python train.py --hidden_act="geglu" --norm_place="peri" --rope_theta=500000.0 --extras=["capped logits"] --init_std_down=0.00318 --learning_rate=0.0219 --warmup_steps=0 --decay_shape="linear" --max_seq_len=1024 --max_steps=3969 --dataset="wikipedia_en"
Each number is 500 + 50 x the weight over its row's rms, rounded and kept within 0 to 999. Layers, rows and columns count from 0. Numbers have three digits each. The size before them is the row's rms in percent of the matrix's.

# layer 7 MLP down (transposed), 832x320, rms 0.215, rows 785-799, columns 128-191
093:475531503535487507568487441478550550413447542631514489512537495464556489489475512461514501478583519416448494480546548464514492451571418474560488577529562490454537447533488564581469525469486470
101:404460517577538475450476473488500502559585488560467499499440553482534485472523510588604506447435435490480561585588547439530456583669469551469468475529497517481459472544495534495423504517461535
102:528486421515449550472519436575351504506434566532593394508495398553358457516519436505549622541510467532467483534569564482478471422581507478529559566377544502444537404524602443427503531425425424
101:554519366570533445493525575461534535414535563465529532477516468468537516431548502592511485523494545540497595432510417518516458497507434426526576443550480451393535514443475524508481418510492496
099:537459534571473527410531503464530443478485539456508506466550550517509486475447445425499535451491548497518427428503463549488472582500386455565467505493427436480525491544544537413463505509474584
106:494510512495469482470466477481463588477559487470544530504502510492520525528484531488541548466462375511452540489475473468516547540421564532342499571490464569595507510513538510426442516525494484
099:459468488423532566457510497478491570517484557482396406469484514486521445489438507460522400449481513502449386447495608556594498586581452512574469505527558473527552521549502483459433405579528544
109:389439519516446502488411417530479407520482403537432495537443478478552444504410457476518510543417494496510457603459524455468517479379491532489497592476354553536583464440465551471467460566441563
101:505490468496423467516460468547520616469543525529473577532474500476505419611488510544477578475537538501518495613463585439494507552554535485441427491485444506466530455479550550545488471500479504
100:480499449478547575479491614514545444560487467458494520490436495430460498453497449398459487505487499523442510432483502461614457513485494528370404534485453506438550526554504499416492550463504518
103:545491517505444472534537524500467482474513496457485515540483420528593517433520460545573452461534458555436454458539471467555462568443460447606471459531477500559512539501495568480481557546507416
101:531477478498466588476528563497547506426625557557548576466464536518493490488441510580534614618511523518556422440508495567545452502492497409586460546451442482513494474496443533619482448577586527
101:510552518554517524552409490421522534520428520493402437549555416420535495522561553498494512470433592494488427489550529445425482475503486571510443487448548638459563585447484479491476491479495497
103:422462425341587486506453510448491539555494468510461505436498469460545586503535508446472427527593471512511488497512490550542546606478509499425519430500464463431603511507494479569478421528481518
105:509489563457480453494570550506492439463459533558523563540492597512444440484443417496550459465451492443535561426528534549547535612474538548493457559486496460439526566490503489503476516548448419
# layer 7 MLP gate, 832x320, rms 0.178, rows 786-799, columns 128-191
098:539483390542559479490542568574380459538508487462550605563585449457545526496591553517489480526531457479496473473497551510402520501582496469562512521536500466522477436563455402568620526527494521
098:573483484490359432468582549584364469518530475552524481471451547518499464489646429592466557520512503429460466486517549523509473433517524506541458537475482476486475483511485518536470500502424458
100:510454423579506472482481525457489524500435529548589473542491504542496565503521531537505456633506454506520533477528489519434506456419495448438529440472541490437469486440506474506495516558474570
098:401466497530510529542554530502427390547570473494489496490396489494468520471458442422583516451536554485571483578518405463450532494504569511550491474375463519534547472457452523509476536532491403
100:560465453579516569493501418490400585433522524539486533479536521473493484529466442569468457568512547537406585490469512436506484513560460425485531583518467500461619446491524423565457489423480478
100:474487647603548480574428463486479507551485481507525502493476474531517542493564573496445540488529473498531559525552399517413419446509431475493566578502453522425435453612484434510520494436461484
101:498415414512548463469500576527601419510590444467564452490449484500499433497563507567557493450476511532462526491512507414507549407430434471500513544415525468461443450422497548489490557421449562
102:556510522525451548479441498480540538486523568519477491418567494506470517437499493541460518484499495455496564507423588377563474512427429449494452505484433492534483465509499493446444513480468549
100:502493507549557575570516573454446495481552437531485530594467527497507537513500505499437604497457487493480594536498478480543486444587466604521492574448527473525486449612525529533429585516521481
098:508454472531555472591489473589411515532433477533478558521437480525572530467434437433606478524533502549506584492487565522610570527489489456519463436378479508451496512522487606432560468511406449
101:455479458511491531506483471530534480491555397552528496549521442524403511502553545525508500502511607545495435357397499556479476608513463449550521555429495493472404524462499433545437415533500559
099:521503502533560564541426555494563469543432430514402425471543498551488492457461381485571497484557553499498577483520634620424427528494545324422501506504456507477476495420445519462457445461452626
101:481534419418503502557485555432524510517590488408541434487440472525513572567487482552507544531502379414432483463540431554545381620539479505539622493478517509483493592497539496453513532549476464
102:521539548500550520398537467486506476631462566573481406505514521438511461462521493362567512519526390418434506498441451525491580461483499475577550468554568532510537460563516516458424577519434522
# layer 7 MLP up, 832x320, rms 0.185, rows 786-799, columns 128-191
101:490555509477569518492513613476540416460476562472526524493516524474423542504459462581578529460444509430511432521464520507496482439394580571531538426456450402496536542518540510579437476429543442
104:477459535462576562530409579497587525491461367400530497488521560520564519471443459575409417498470489462568567483472443583503525658484483557448493442539471516511486448512508522565600409569611595
097:480489519472478554446441557530544475539571494530408573498448465465486567510414446461550455520462484540486509576585560494478492550482576586407400592491543529585533473494526487518420558445510522
099:450538418530487458536498479610537616530533502421555459522489441486478428609498499505543413504494452469491432549560493517443442377481426484436470502543530457487440627546497458549476516495523512
105:392495500475529515526530443514487494512503460517566529476608451428452481491433487588601481467574539528593458489471417397491560523499470557435516468532570512459492568554573503497544463587422577
098:553459521462541489553462460534461430548498453471540554505593505514449541577482427551439523540576473530523513554607508479442438499418525380477432604635455464485499581490500492495580531491539478
105:416414492482497475467513510509493557525566451480451478592494483493525499513479474477485537392479501344522502537559477475542598502476483398488498509532479575497436469493492597541441471463506538
097:468521513473462618494519524443472465496488467549490479512602480559479463392436512485473454537468507403425432477488409508404453480513481511557589500468498463469467521436442511515488593522523483
105:546472458502544423500420508487457465512575502424510489523524491512397537382563555565535545531524578514591547594550550490471524435560465523449557529482428525509511499514460456495514547520501490
102:421524510443456503440451603529537559483550469506484471510529546506489481527499486473410549480426439541489519486521577537489542466477585572467543520506428460451534454487470459632501481437504441
103:455523480478501437452468416506467543495473465474529514442522414503377433544477535437486461510450540572541457607456576524520522497527542470509505565537497459517530533536528513407539495402485634
101:499558504524446542433500536457549532478545507570486497487453499489487509479542556528434509487532381463476585439462388465472511462544532492498442510558452504406522369538526542488482533412467548
097:512439565561564484487570480452385440465460531546584524508521501562446370438535438479515542506419579523504566507567550386551481515421550514453483447473549557536598458499391515512488500423490513
103:509469431482452598529490510518622480560555462550453442453498440513545613568592508531513484495457460518454402469423486463457473510499523491543437437499535546561546428449511496515565561445456572